Weights of a small transformer language model.
Size: 8 layers, width 512, MLP 2048 quick GELU.
Training: a variant of Muon for these matrices, 907M tokens.
Each number is 128 + 32 x the weight over its row's rms, rounded and kept within 0 to 255. Layers, rows and columns count from 0. The size above them is the row's rms in percent of the matrix's.

# layer 3 MLP down (transposed), 2048x512, rms 0.0329, rows 1118-1170, columns 384-447
size [101  91 111 104 109 106  91 108 102 109  99 106  96  97 104 100  92  96  99 106 106  92 105  90  97 114 102  96 102 110  90 101  93  92 106  87  94  97 127  97  99 102 102  86 104  96  91 102  98  92 101  97 111]
[[162  92 129 152 132 123  71 202  72 171 118 181 128 146 134 137  85 110 129  92  70 135 125 156 148 166 132 121 113 123 133 118 165  34 130  96  98 126 118 129 120 121 133 106 117 120 172 105  79 175  89 114  71 147 145 170 112 120 126  87 108 128 163  74]
 [160 145 146 127 185 166  80 170 104  75 121 116 105 143 140  99 129  95  75 108 131 128 114 172 156  65 148 120 161 143 109 115 178  99 111 179  94 140 139 188 163 145 152  92 119 143 121 107 179 125 158  12 115 139 113 134  80 127 171 131 158 105 112 104]
 [110  94 125 171  97 100 160 144  99 108 114 151 150 143  93 120 155 149 125 106 110 133 102  94 107 106 153 133 108 137 139 184 148 107 113 123 157 124 157  98 136 155 147 144 163 105 132 129 118 196 127 162 114 117 159 119 117  93 167 149 131 147  98 125]
 [140 176 138 137 110 111 150 136 104 163  70 100 131 119 109  89 107 141 168 174 170 113  95 134 103 127 136 174 118 101  91 193 140 179 126 136 159 179 134  62 128 100 163 153 106 146 106 100 129 126 103 106 160  88  70 156 138 110 140  89 146  70 130 123]
 [ 87 117 111  99  77 169  68 129 145 146 151  92 147 104 124 192 140 114 185 101 108  87 116 186 112 112 110 181 101 191 112 170 171 138  66 165 143 128 185  90 144 172 124 128 150 124 181 110  67  52 131 151 148 126 119 121 176 111 103 116 109 153 115 135]
 [101 152 135 122 145 125 120 105 144 154 145 140 135 120  98 148 140 104 189 110 181 113 123 164 154 109 159 176 115 139 136 119 118 171  99 149 153  70 175 135 114  97  72 106 136 160 182  69 125 168 116 105 154 151 143 106 146  73 114 140 128  50 127 104]
 [123 100 101 118 156 127 124 160  66 158 120 172 138 119 108 129 162 116  87 158  91 181 154 114  64 127 177 180  34 157 112 104 112 121  79  91 150 161 141 149 104 142  51 164  88 106 154 226 115  84  96  67 127  87 161 114 106 126 117 116 135 149 111 135]
 [184 126 147 132 144 164 129 174 144  65 124  91 105 138 108 109 143  93 133 183  57  78 118 142  70 199 104 134 195 102  86 148 171 168 131 125 137 104  95 169 100  84 106 146 187  96 184  98 100 111 104  97 150 108  98 164 172  51 181  78 163 128  99  99]
 [ 53 105 171 116 138 133 190 166 117 160 133 145 118 143 107 127  95  95 117 145 119 128  88 122  84  85 108 120 125 129  80 145 123 100 162 114 141 115 194 111 149 149 126 169 171 143 136 184 143  84 115 146  48 159 121 115 173 145 133 159  79 133 118 104]
 [128 102 129  89  96 110 104 158 160  87  96 127  93 116 204 170 123 158  98 132  67 126 114 129  79  91 120 108  91  55 133 131 110 109 129 103 103 124  49 121  98 131 174  90  55 110 155 186 149 152 168 105 129 167 119 135 169 102 171 133 120 106 182 194]
 [ 83  76  75 118 127 151 112 145 148  96 108 115 127 142  99 174 175  81 140 157 118 130 175  59 141  98 191 121 130 174 156  74 115  98 174  84 159  96 109 107 167 133  80 141 120 148 125  91 185 131 147 148  76 111 144 116 143 137 166 133 182 185 112 128]
 [ 90 120 118 106  76 112 101 118 136 142 114 107 117 124 142 148 140  88  73 128 145 185 140  89 157  86 120 132 115 101 139  95  85 108 188 140  69 111 157 122 136 167  92 166 142 159  85 155 148 146 128 118 117 124  99 220  93 124 106  87 118 114 149 110]
 [116 134 166 133 115 137 144 179 151 174  98 112 138 128 134 128 178  72  80 102 137 149 183 160 137 142  71 137 158 126 133 183 147 102 133  96 160 102 128  95 115 156 119  88 171  96 126  79 138  56 177 110 116 132 126 125  73 118 122 111 116 120 138  95]
 [108 100 121  99 138 143 130 137 175 110  86 139 140  63 133 132 131 169 127 120 123 116 155  97 148 118 162 116 113  75 132  96 120 208 131 130 129  98 112 168 105  92  69  85  82  75 115 123 133  86  77  85 131 112 180  97  85 136 174 136 149  90 111 122]
 [107 145 152 102 133 113 157 171  94  78 209 137 114 180  62 144 130 149 122 136 148 120 140 135 108 174 135 195  98 149 143 160 155  95  95 168 158 137 149 140 122 138 122 188 141 178 126  96 178 120  88 110 192 137 158 135 189 138 115 132  93 162  95  75]
 [ 46  91 100 130 107 128 134 189 150 139 100 145 126  80  89 131 152 126 182 114 147 149  87 162  41 182 148 135  79  89 135 147 157 128 161 101 180 109 142 125 160 115  82 132 119 133  90 134 144 150 155 134 143 109 135  93 114  59 143 140  92 121 117  84]
 [122  90 161 112 122 157 166 134 153 133  91 166  99 102 140 127 160 112  91 188 161 167 165 127 140 150 154 132  95 103 171 179  64 131  81 122 140 134  98 113 118 191  96  66 124 160 143 169 104 169 108 124 141 135 142  88 199 114 104 102 142 121 108 132]
 [149 179 146 152 122  66  92  82  92 120 109  92 104 126 123 144 168 151 111  90 128 109 163  83 115 154 106 127 134 108  72 161  84 112 132 188  72  91 119 144 165 116  84 129 107 183 164 162 153 100 126  77 118 121 128 188 127 100 131 137 133 107  36 111]
 [142  80 173 174 115 101 143 148 155 113 123 137 120 122 136 149 159 134 127 133 196 150 130 153  78 114  94 107  97  99 123  91 109 162 124 102  68 116  74  93 158 133 123 138 149 139 118 140 118 110  94 180  80 115 155  94 132 131 151 179 106 124 162 111]
 [ 78 181 136 152  84  64  91 119 111 137 123 131 192 102 113  81 147 168 165 138 135 143  92 146  85 121 133  81 108 115 173  85 169 172 125 100 164 113 142  96 145 131  92  90 128  91 103 156 108 119 129 120 187 130  62 148 157 151 102 126 171  70  71 153]
 [157 121 185 142 122 127 123  97 111 118 142 128 107  90 181 113  75 115 126  90  96 132 125 133  60 144 121  83 182 128 212 162 136 128  87  93 154 157 145 121 160 103 105 175 136 116 156 128 149 124 151 135 221 198 169 193 171 111 125 104 164 105 119 110]
 [138 169 118  95 151 106 187  88 130 176 143 178 179 157 156 148  41 153 133 104  38  78  79 126 120 158 171 113 129  56  95  96 125 136  82 134 122 114 143 153 129 166 126 148 218 103 127 120  32 169 128 132 126 109 101 161 142 137  98  46  84 138 113 126]
 [140 157 135  76 136 114 156  84 130  94 167  42 146 177 153 116 100 126 133  62  90 161  91 151  92 120 143 168  99 128 109 139 157 134 141 107 167 114  62 197 126  93 114 144  90 189 170 111 142 150 141 122 149 158 150 141  99 173 133 117 107  90  80 141]
 [161 127 112  87 119 142  77  71 129 163 107 126 136  88 138  90 125 112 147 107 151 171 101 150 137 152 116 131 159 128 133 148 140 124 196 162 142 126  85  85 152 161 120 124  91 109 188 119 162 114 144 163  89 117 146 166 179 125 139 160 119 158 148 109]
 [164 132 116 122 109  77 144 135 141 175 148 128 115  94 158 100  76 154 164 111 110 110 130 122 139 164  98  93 127 189 104 155 133 121 138 189 139 120 145 142 152 139 119 131 183  70  92  98 110 120 131  97 113  34 149 126 100 101 171 117 112 126 137 120]
 [157 100 106 117 173 167  91 146 113  95 118 134  72 186 130 189 112 134 141 139 139  97 145  84 112 121 141 204 207 145  53 155 130 108 107  99 120 109  89 112 144  82 134 184 111 167 171  94 178 109 121 149  71  92 159 195 144 106  97 151 148 177 117  84]
 [161 120  98 176 151  91  78  86 113 129 137 135 109 160 105  67 160 167 153 138 169  87 129 138 145  81 156 135 113  85 134 125 103 156 100  61 120 106 137 147 123 156 146  89 123 146  88 162 124 151 160 108  80  66  89 128 115 159  59 129 196 122 155  74]
 [126 128 108 140 166  99  58  75 206  99 118 152 157 136 115  56 119 105 202 179  78 149 167  91 146 191 115  86 177 169 173  90 131 126 135 202 138 185  87 173 103 172 109 138 136 104  64 141 127 127 118  92 164 193 165 104 135 163  51 136 112  94 114  83]
 [171  59 134 161  81 157 117 121 117 106 132  82 150 156 139 112 145 146 153 121 168  70 188 163  94  87 160 123  56  89 133 150 149 158 137 122  61 130 186 111  87 126 164  55 141 150 150 132  97  92  95 147  83 130 107  88 128 114 116 103 188 138  89 163]
 [150 122 183  95  82 162 101 123 196 166  89 130 147 161 160 119 153 130 135 139 124 135 146 127 155 133 147  95  70 155 122 173 121 166 147 137 159 146  84 138 115 108 136  51 116 164 164 134 119 124  92 123 132  87 109 136 144  81 123 143 189 131 204 141]
 [154 146 149 123 167 123  93 176 105 123  99 120 157 129 153  83 139 156 123 141 204 125 128 162 160  94 114  98 149  75  81  91 111  80 139 114  48 152  99 166  63 102 129  90 126 168 111 120 161  81  82 108 134  69 215 121 148 172 144 100 140 101 120  84]
 [ 97 179 120 107 149 178  91  95  78  82 152 140 159 120 125 100 178 114 150 108 187 116  84  86  56 164 184 165 142  77 131 140 135 169 152 171 153 145 149 118 130 140 176  75 169 123 118  91 152 124 149 188  98 128 115 157  96 143 104 142 143 138 156 221]
 [146  74 126 160 177 175 136 164 154 137 129 124 116 138 141 186 139 175  91 196 101 121  96 109  67 112  79 101 160 102  86  61 122 146  62  96  89 176 178 194 124 104 114 150  80 193 118 126 167  97 145 116  87  95 155 134  87 106 113 143 163 115 161 110]
 [ 82 109 179 114 171 150  76 125 129 175  41  88 140 131 140 113 143 121 128 105 127 168 192 154 121 165 117  77 113 117 115 138 120 133 127 132  96 155 140 169 108 136 108 134 198 166 141 134 133 125  60 137 137 124 158 102  97 162 120 163  95 138 155 119]
 [ 91 130  92 137 134 148 139 126 108  78  95  79 107 132 103 121 110 147 134 112 133 146 102 130 164 101 118  94 151 117 212 100  92 146 116 157 126 144 173 181 154  80 120  88 113 153 124 121 134 108  90  91 160 145 127 163  87 154 161  51 161 102  83 124]
 [ 93 139 142  95  68 141 132 104 109 159 129 127 126 208  97 163 135 148 104 141  76 139 113 126 161 152 112  52 137 121 133 132 175 132 187  46 189 107 104 143 110  67  72 127 123 155 130 140 152 163  96 154 121 147 175 116 142 100 126 129 140 149 106 134]
 [148 117 207 167 137 183 201 106 130 153  67 120  73 171 115 141 115 142  96  95 105 112 162 140 143 128 189 161 180 115 119 119 207 147 120  59 139 155 149 150 144 124 102 164  97 115 123 102 128 107 106 111 108 152 163 132  97 166 114 146 147 120 153 149]
 [ 64 155  79  97  96 126 158 110 135 160 153 101 132 165 141 136 126 190 123 193 101  76  84 121 117 153 139  98 146 191 174 146 139 135 123 107 102 172 140 119  80  97  64 125 141  98 167 153 138 187  85 144  76 146  96  90 156 119 162 145 170 135 117 140]
 [106  84 100 122 122 104  84  97 128 176 134 141 125 184 182 155 159 141  89 109 137 137 126 107 101 123 154  93  97 109 112 126 157 207 115 124 135 120  41 129 121  83 132 118 168 133 102 135 130 133 105 173  78 145 154 160 118 123 155  83  74 100 178 118]
 [103  73 117 135 141 143 106  88  36 123 142 155 128 210 132 119 116 134 154  94  99 160  89 144 120 143 119 151  88  81 168 158 119 166  85  89 138 161 149 107  86 148 146  92 127 125 181 119 139 144 163 151  98 127 110 156  90 142 131 126 200 128  92 106]
 [179 118 151 122  88 103 104 107 115 120 133 107  68 105  84 137 121  93 106  90  94 110 101  92 100 132 161 121 127 133  95 165 125 170 118  59 140 136 132 140 128 103 128 161 120 136  69 142 131  29 112 120 154  53  73 135 132  93 131 142 105 147 114 161]
 [146 102 142 116 179 168 145 129 190  73 152 106 140 148 164 113 136 131 122 172  68 112 140 139  85 203 150 146 160  74 145 117 158 135  84 130  96 144  93  90 112 109 119 164 114 119 117  72 154 159 109 137 131 108 135 135 167 138 145  95 147 135 126  55]
 [ 98 179 164 116 133 127 156 135 125 136 158 131 179 105 122 126 119  68 125 117 122 115  94 141 184 115 153 155 117 124  53 121 117 145 136 105 122 142 127  81 100 120 139 120 143 110 116  84 109 128 131 114 101 159 166 108 162 148  74  77 102 170 101  91]
 [117 118 134 152 166 166 138  32 151 145 120  94 115  70 174 116 176 142 169 115  99 132 171  48 115 110 149 138 146 185 135 160 115 134 166 105  96  64 165  93 166  86 106 125  88 128 125 132  63 138 151 146 139 112 136 125 133  90 135  75 141 122 172  99]
 [133 107 143 149 107 130 162 147 224 143  71 123 144 119 146  96 138 107 119  97 135  63 144 133 126 132  81 196 159 119 102 230 110 132  99  98 104 137 151 122 132 121 160  84  79 132  82  90 164 111 127  89 166 142  94 125  80 131 173 143 137 141 138  88]
 [170  94 184 100 165  84  91  34 124  99 101 110 105 130 120 139 139 165 133  63 120 141  93 128 180 164 171  90 200 115 230 105 103 113 172 129 168  89  74 143 105  92  35 149 104 194 159 123  75 106 155  88 151 157 151 118 107 153 119 133 138 142 130 122]
 [ 95  92 158  29 117 126 140 153  77  84 158  91 119 141  93 148 180  65 125 129 155 170 113 130  98 164 114 122 154 147 138  64 140 125 159 103 154 160  92 157 164 118 111 119  93 117 100 173 117 120  72 177 151 165  88 153 104 122 126 110 177 121 125 160]
 [118 111 154 149 119  68 126 141 171 163 167 138 154 105  73 113  87 128 159 140 109 207 100  83  68 195 126 164 167 101 122 174 149 109 149  99 113 129 148 141 116 151 138 172 146 134  78 163 122 213 123 154  78 148  96 151 145 155 143 143 111 134 126 128]
 [102 111 127  87  87 128 141 105 169  21 137 129 184 141 102  55 128 138 138 139 107 131 156  98 143 113 188 145 122 145 157 134 143  91 152 101  91 129 164 162  74 140 113 137 138 145 158 160 139 121 108 160 170 148 155 125 205 132  58 146 157 171 124  55]
 [125 163  55 156  71 137 156 139 141 111 109 149 112 134 123 207  74  89 122 189 105 126 135 115 196 115 116 154 114 165 117 162 114 141 126 165 112 132 141 120  95 137  99 113 160 100 134 138 123  86 112 136  72 142 137 113 151 151  92 143 106 147 136 127]
 [151 219 161 163 141  66 165 134 109 120 158 124 132 161  88 103 197  79 129  77  99 167 169 151 101 159 118 107  94 113 113  67 180 132 138 108  79 117 117 181 148 132 119 104 112 167 153 125 121 154  83 122 181 151 119 137 118 129 159 147 112 156 139 107]
 [180 134 142 103 147 168 109 194 144 126 189 101 125 103 142 135 137 131 127 159 148 144 124 124 126 127 163 165 211 164 136 108 110 111 109 134 136  95 110 151 132  51 122 198  96 135  84 149 121 109 167 127 133 134 203 146 155 117  84 158 117 138  98 124]
 [135 110  94 144 142 128 130  96 139 140 122 132 122 130 128 108 118 174 100 105 175 113 139 130 117  97  90 112 144 159 146 195 114 212 124 120 108  62 176 147 183 115 132 141 217 155 103  70 113 163 100 137 140 149 108 124  78 109 119 132 161 110 112 107]]
# layer 3 MLP up, 2048x512, rms 0.129, rows 1119-1170, columns 384-447
size [ 92  97  99 113  99  91 109  98  99  92 104  95  94  97 100  96  98 105 108 105  94 108  95 102 102  98 104 104  98  94 104  92  95 104  89  98  98 110  99 102 105  96  91 111 105  89  98  98  91 100 101 109]
[[111 107 141 143 136  95 122  98 176 229 140 101 182 112 138 157 106 117 187 149 130 124 179 147 119 143 103 144 121  81 105 145 111 170 124  72 166  94  84 118  55 156 150 135 105 112  65 100  97 133 137 124 161 127 171 154 149  95 129 109 127 119 107 147]
 [ 92 188 126 103 111 122 107 179  91 144 133 119 120 101 202 109  60 123 145  87 154 123  82 131 176 148 148 149  77  86 141 145 157 103 136  93 128  99 148 138 103 108 135  91 149  46 103 176 124 111 169 170  84 179 128 112 151 116 152 138 138  93 140 101]
 [ 80  97 148 125 155  50 133  75  89 161  74 120 110 128 119 119 119 199 101 196 156  91 182 121 138 133  80 119 130 159  79 172 150 188 132 117 128 122 144  78 132 168 122 142  76 174 100 162 122 142 103 139 171 162  57 107 170 144 153 184 122 103 119 138]
 [130 122  71 132 145 134  91 144 150  72 180  89 149 159 141 131 100  85 147  88 116 148 122 156 149 131  87 169 144  92 132 173 125 128  75 110 147 117 121 105 106 143 149  88 121 119 130 116 118 141  53 155  89 190 177 149 172  77 124 168 115 159 175  71]
 [101 145 148 204 116 147  88 139 162 122 101 142  85 173  45 114 101 159 112 167 130  70 136 138 142 176  99 101 119 143 142 128 107 120  90 115 120 163 176 152 120  62 187 106 188 127  91 106 107 203 170 120  76 178 153 118 166 170  83 116 114  92 138 128]
 [132 165 153  95  85  89 114  84 135  91 166 128 113  92 159 130  87 118  88 119 112 144  44 133 144 126 152 161  84 117 192 140 156 119 115 103 192  90  82 116 107 152 140 111 144 142  87 132  40 130 118 126 184 179 133  73 172 111 117 129  80 111 104 117]
 [164 147 127 150 128 129 109  95 132 120 101 121 123 159  99 130 147 100 129 117 153 149 100 119 150 176 150  99 100 109 132 122 163 121 105 129 127 139 120  98  69  92 162 148 177 153 122 101 144 155 127 109 116  94 175 168 157 130 181 126  47 131  84 167]
 [ 90 129 168 120 180 130 160 162 137  78  41 154 131 172 113 162  90 136 153 126 138 104 107  68 143 183 139 151 165 172 159  94 139 118 142  99 139 128 131  86 126 133 162 181 134 141 108  80  93 106 109  52 125 102 111  72 158 111 118 155 126  71 124 151]
 [ 87 182 118 100 166 150 152 115 105 134 142  88 160 145 114  95 122 136 185  78  98  79 132 162 112 163 186 136  88 129 178 127 136  72 158  56 116  88  89 108 108 170 102 144  88 143 148  94 170 139  68 139 145 133 109 162 137  51 131 155  90 144 134 118]
 [146  78 137 107  99 139 117 112 135 112 137  92  79 135 125 112 131 107 126 158 101 116 143  79 135 141  76 123 121 133 145 107  93 149 167  83 136  56 197 139 137 146 124  84 126 145 141 131 146 105 118 171  85 110  86  79 121 127 130 105 124 193 141  83]
 [133 109 113  95 112 172 163 191 130 122 144 116  99 123 165 156 146 147 147  74 138  72 122 145 169 113 146 157 104 121 125 130 107 131  98 198 151 120 131 131 188 115 101  73 103 166 107 100  92  80 147 135 136 133 174 128 125 108  83 162 111 165 213 149]
 [ 48 143 161  90 123  87 109  66 139 101 119 147 149 183  89 128 121 118 149 140 120 136  75 130 179  97 234 115 173 127 109 112 169  99 139 124 161  57 171 147 116 167 149 156 158 143 107 172 100 131 120  99 145 153 130 161 100  68 109 182 118 136 115 155]
 [149 133 142  90 169 128 196 109 112  99 171  99  92 133  72 102 112 165  86 106 103 178 133 122  53 114 136  68 132 128 117 127  95 168  72 123 109 104 147 138 140 123 131 172 117 162 151 154 156 107 129 129  92 120 115 184 131  80 131 176 113 146  88 182]
 [ 54 158 147 129  95 115 117 128 140 108 142 155 121 112 158 147 162  89 133 110  89 159 134  95 148 176 139 142 149 116 148 138 143 130 121 177 119 169  87 112  97 126 129 132 135  99  80 166 175  97 138 115 135  90 103  96 113 134 130 130 138 174  27 191]
 [156 120 103 148 100 156 107 164 149 108 161 180 126 100  96  80  73 121  87  71 159 187 144  46 152 142 106 103 133 152 162 139 110 147 129 153 141  96 119 171 152 104 149 111 124 129  52 140 141  96 209  66  90 108 144 146 172 134 115 129 142 202  88 112]
 [150  92 146 136  90 149 100 139 160 109 179  79 144 134 140 168  94 138 109 128  96 144 154 168 147 167  70 125 116 160  77 118 156 133  83 100 157 114 174  94  84 104 161 109 143 126  77 162 141 128 137 114 119 155 129 146 111 118  91 146 148 122 101 174]
 [124 164 175 137  34 130 145 100 146 166 203 159 115 106  76  94 169 145 104 102 111 161 159 131  87  95 132  42 109 193 198  93 133 166  98  93 114 166 214 127 185  95 147 116 142  99 207 122 156 117 117  99  96 128 132 104 120 138  92 170 154 111 162 117]
 [160 172 128 141 136 123  65 165 150 163  90  91  43 100  82 128 148 156 147 156 124 118 153 124 204 146 187 129 145 155 131 117 184 169  93 128 140  99 151 147 139 153 143 141 121 131 123 109 123 118 144 169 151 143 128 103 150  96  84 151  60 181 111 118]
 [204 123 125 145  56  56 140 195 166  70 159 196 104 171 175 132 118 137 146 158 134 121 104 111 102 118 128 112 153  75 110  74 107 153 108 152 151 126 116 131 151  96 135 135 149 105 131 115 112 106 177 177 131 180 179 149 117 170  88 146 118 104 124 131]
 [ 98 118 148 124 154 198  73 134 113 110 131  97  82 112 143  86 151 148 141  76 114 101 108 104 179 108 116 136 112 107 180 106 150 145  95 112 159 138 133 146 179 129 101  93 130 132  88 101  83 113 101  77 158 125 116 150 154 147 204  93  65 125  97 219]
 [127  99 127  72  94 112 118  62 117  82 118 111  63  92  81 160 130 103 167 109 190 169 158 108 190 152 122 125 126  91  60 129 165 125 125 122 181 170 112  80 154 103  99  83 167 138 138  37 143 112 106 156 197  86 163  84  87 131 132  97 145 148 112 126]
 [155  93 158 103 153 101 133 129  66  62 170 108 122 144 145 158  59 132  64 114 169  83 127  92 110 150  97 142 126 171  83  96 181  71 108  75 159  65  90 122 162 152 127 143 148 131 121 122 124 150 151 134 172 118 123 114 174  94  85 149  72 156 149  94]
 [155 121 135 157 111 140 151 120 126 100 132 124 138  62 147 122 143 100 136 157 129 156 155 107  94 113 107 121 179  92 188 192 158  99 173 139 125 187 161 149 125  90 144 190 151 111 146 160 103 154 160 160 159 168  68 103 140 160 149 120 163 166 145 140]
 [ 92 103 150 123 129 129 191  71 165 165  99 190 136 148  85 140 167 163 131 107 166 102 100  61 129 154  60 123 171 136 162  90  58 170 103 172  96 130 145 128 148 145 147 114 141 117 132 162 145  99 111 111  84  62 203 169 169 115  99 116 136 118 166 113]
 [106 158  77  99 137 176 154 113 102  75 158 135 170 100 182 149 108 114 165  95  72  90 126 126 148 133 185 139 122  99 177 141 128  80 203 155 159 145 120 101 132 104 160 101 113 116  87 152 171  78 128  92 120  75 100 119  74 181 126 110 135 175 135 128]
 [170 140 131 166 109  84 151 204 122 145 116 181  96  63 117 165 135 145 117 111 130  92  80 105  75  81 138 127 125 157 209  95 120 127 100 126 120 108  50 111 118 118 159 120 146 122  95 154 209 119 144 124 134 139 115 170 119 133  82 136  91 189 126 172]
 [149  43  34 131 156  93  77 163 121 135  97 118 137 150  86 215 168 129  83  81 167 112 174 119 130 173 132 105 113 177 127 102 167 103 118 142  97 114 163  92 118 131 104 151 147 137 172 105  89 137 153 143 119 115  75 104 145  79 161 166 132 178 136 152]
 [108 104 162 145 121 114 150 127  51 123  91 129 107 147 148 130 135 180 120 102 158 134 104 115 176  83 152 108  94 152 168 111  57 109  85 114 130 147 108 138 163 126 159 147 137 115 211 130  80 139 148  90  99 154  97 172 103 143 124 174 139  76 127  81]
 [110 161 126 116 121 104 133 194 120 169 114 110  85 151 108 108 124 148 143  88  92 101 116 141 104 121  73  81 154 179 154 128 154 128  97  98 114 176 137 120 148 174 188 116 173 137 139 131  82 134 111  90 110 111 147 155 140 118 173 125 119 167 111 168]
 [153  87 149 101 135 109 179 119 123 102 133 147 146 103 119 161 143 154 152 151  72 138 132 134 122 118 154 145  89 111 174 186 116 137 128 143 157 160 108 103 144 152 119 138 110 192 142 112 134 107 126 132 125 159 141 122 170  76 109 116 133 147 132  92]
 [134 146  82 114 105 122 166 133 114 117 129 151 143 132 102 116 108 172 158  81 100 128  92 125 202 160 121  90 121  89 107  98 164  77 124 186  96 168 122 115  62  55 165 104 119 163 154 147 191 100 156  90 116  92 132 172 126 125 110 100  91  59 153  84]
 [ 73 158 116  71 152 101 139 141 186 131 116 142 124 152 105 121 176 152 112 172 124 102 185 116 201 135 185 151 130  99  87 121 104  97 172 163 167 141  88 134 136 154 140 143 118 148 171  94 145  71 149 110 132  81 126 208 129 145  98 182 122 153 162 102]
 [ 95 137 140 144 145  42 151 109  98 111 163 189  89 138 148 139 100 157 167 125 106  92 123 144 170 139 110 227 127  99 111 154 156 126 161  97 139 168  99 108 133 111 134 117 121 143 147  96 118 143 126  69 152 135 157  95 171 108 112 127 116 144 112 147]
 [ 83 136 140 135  75 152 121 149  93  66  86 205  71 125  99  96 132 136 137  91 172 103 110 171 128 114 128 139 149 122 167  99  89  76 150 194 132 145 144 192  79 144 121 130 135  85 167 168 187 131 134 152 116 135 138 118 150 117 120 131  98 106 104 132]
 [143 112 133 164 203 123 168 107  86  94 198 101 106 156 101 109 113 169 137  34 113  98 161 104  89  75 109 171 162  68  94 120 128 130 122 131 127 118 141 128  88 192 161 135 167 133 145 110 166  79 112  96 183 157 117 151 164 112 144 154 111  98 103 114]
 [106 136  97  97 133 101  79 106 125 155 127 104 178 165  95  80 118  75  78 181 158 134 147  81 145  58 153  81 111 128 112 126 101 105 111  97 141 137 234  99 138 146 123 172 101 101 112 138  98  81 159 148 189 149 134 131 139  75 154 146 134  82 123  87]
 [103 167 137 100 130 164 152 158 129 127 122 151 145 141 174 131 210 195 189 139  83  85 140  77  95 126  95 184 138  91 144 108 130 105  71 109 157  74  97 129 113 141 193 124 190 139  98 104  70 158 150 160 183 163 114 138  79  98  91 132 124  66 143 124]
 [144  92 167 146  78  56 150 115 149 105  83 103 116 157 154 141 116 125  80 134 154 123 169 156 139 171 129  76 166 159 113 132 111 121 133 133 199 132 205 128 123 202 164 142  98 186  88 126 152  97  78 176  92 137 118 120 160  55 130 143 145 137 117 104]
 [136 116 120 142 140 144 181 176 152 131 116 160 155 105 144 111 120 148 156 131 125 141 131 134 138  82 182 151 116 104 128 160  95 128 102 116  92 178 162 134 214 118 194 130 114 121 129 118 109 144 156 157 197 137 117 142 166 157 125  92  92 149 116 178]
 [ 97  92  74 116 174 121 173 117 122 166 108 130 152 113 139 168 139  84 121  85  84  82  50 118 112 121 129 137 108 148 107 196 118 175 156 146 144 169 105 133  71 194  81 104 165 127 205 119 102 149 154  56 180 112  88 143 111  87 121 185 100 112 110 121]
 [144 133 171 168 122 133 135 102 150  88 121 162  74 118 130 141 131 113 114 155 159 147  88  74 119 147  55 129 114 101 122 134 155  92  97  90 158 122  70 133 129  72  86 127 158 103  98 142 110 151  96 104 118 153 117 137  70 131 143 157 159 140 144 196]
 [ 95 135 185 132 166 145 125 140  92 139 148 142 166 124 133  70 153 149 179 139 151 103 105 139  91 127 139 127 105 124 104 132  93 107 127 142 109 150 128 148 150  80 113  95 141 123 153 163  96 127 140 147 133 145 112 113 184  88 115 150 151 124 133 136]
 [ 94  76 138 149 102 139 115 159 169  95 135  73  92 133 153 175  84 143  59 168 101 131 135  89 112 116 177 217 112 175 140 123 111 185  95  83 135 171 106 157 116 194 146 132  90  87 115  70 139 152 200 112 110 165  95 182 137 129  95 105  86 111 111 149]
 [167  33 166  95 141 156 135 109  93  42 193 101 135 193 125 119 141 143  88  82  95 109 165 119 155 117  92  98 106 203 135 207 127  93 113  71 136 113 162 145 115 103 129 151 111  71 160 161 169 119 239 131 152 108 171 123 197 105 117 130 138 189 158 129]
 [164 197  67 106 137 104 152  70 163 173 117 163 207  54 123 113 166 141 131 116 156  94  85 111 122 116  81 127 116  92 112 174 133 106 137 128  98  93 159 149  97  91 150 173  97  93  86 106  40 131  77 198 142 155  85 140 135 156 150 128  72 104 142 143]
 [ 61 133  83 112 179 131  68  87 118 117 106 115 105  97 136 129 214 102 151  98  98 153 132 105 151 149 112  76  87 154 130 126 148 163 124 122 115 207 142 139 115 167 164  97  82 112 133 118 105 119  89 168 104 191 174  95 130 103 106 130 115 166 138 101]
 [155 114 162 119 156 183 123 120 114 183 162  84 152 131 108  73 129  53 149  99  90 186 145 111  99 148 135 137 132 139 180 136 170  83 135 146 144  86 143 134 123 161 118 139 163 104 117  99 188 124 157 125 117 111 121 105 122 158  96 151  98 140 129 181]
 [149 130 148 149  85 136  94 129  95 176 120 112 153 149 144  66 132 162 181 135 165 137  84 125 102 110 104 115  71 159 163  76 107 126 109 134 137 140 188 121 183  65 138  90 179 153 148 111 111 159  86  52 103 126 178 144 128  58 149  84 175 126 130 140]
 [195 107 142 205  98 177 133 116 124 166 171 169 118 156 125  87 180 107 132 116 159 165  86 116 142 102 167 131  80 115 146  86 163 132 130 162 130 141 160 134 115 116 109 114 180 133 119 157 139 169  94  68 155 200 127 195 125 123 126 146 179 105 113 145]
 [ 58 103 125  68 115 139 203  94 162 165 147 111 148 129 141 101 148 148  96 141  87 175 100  92 123 151 102  77  99 108 123 126 162 143 106 100 133 112 117  81 186 117 116 124  99 166 165 113 141  80 113 182 128 123 148 149 109 140  86 166  76 113 115  59]
 [108 161 117 113 154 159 144 134 102 159 138 167 130 152  92 113 173 121 166 104 121 120 127 114  99  71  74  88  83  98 127 120  67 146 105 141 172  69 154 128 130 106 137  83 111 155 160 129 159 191 165 104 155 127 157 132  96 168 178  67 157 170 135 149]
 [140 137 155 132 114 101  80 125  78 111 109 119 142 178 156 134  74 125  94 145 128 125 128 105 118  78 122  49 145  69  80 146 106 172  74 129 128 210 182 145 105 122 164 114 123 163 165  52  90 120  67 122  38  98 110 136 114 111  58 111 113 139 159 126]]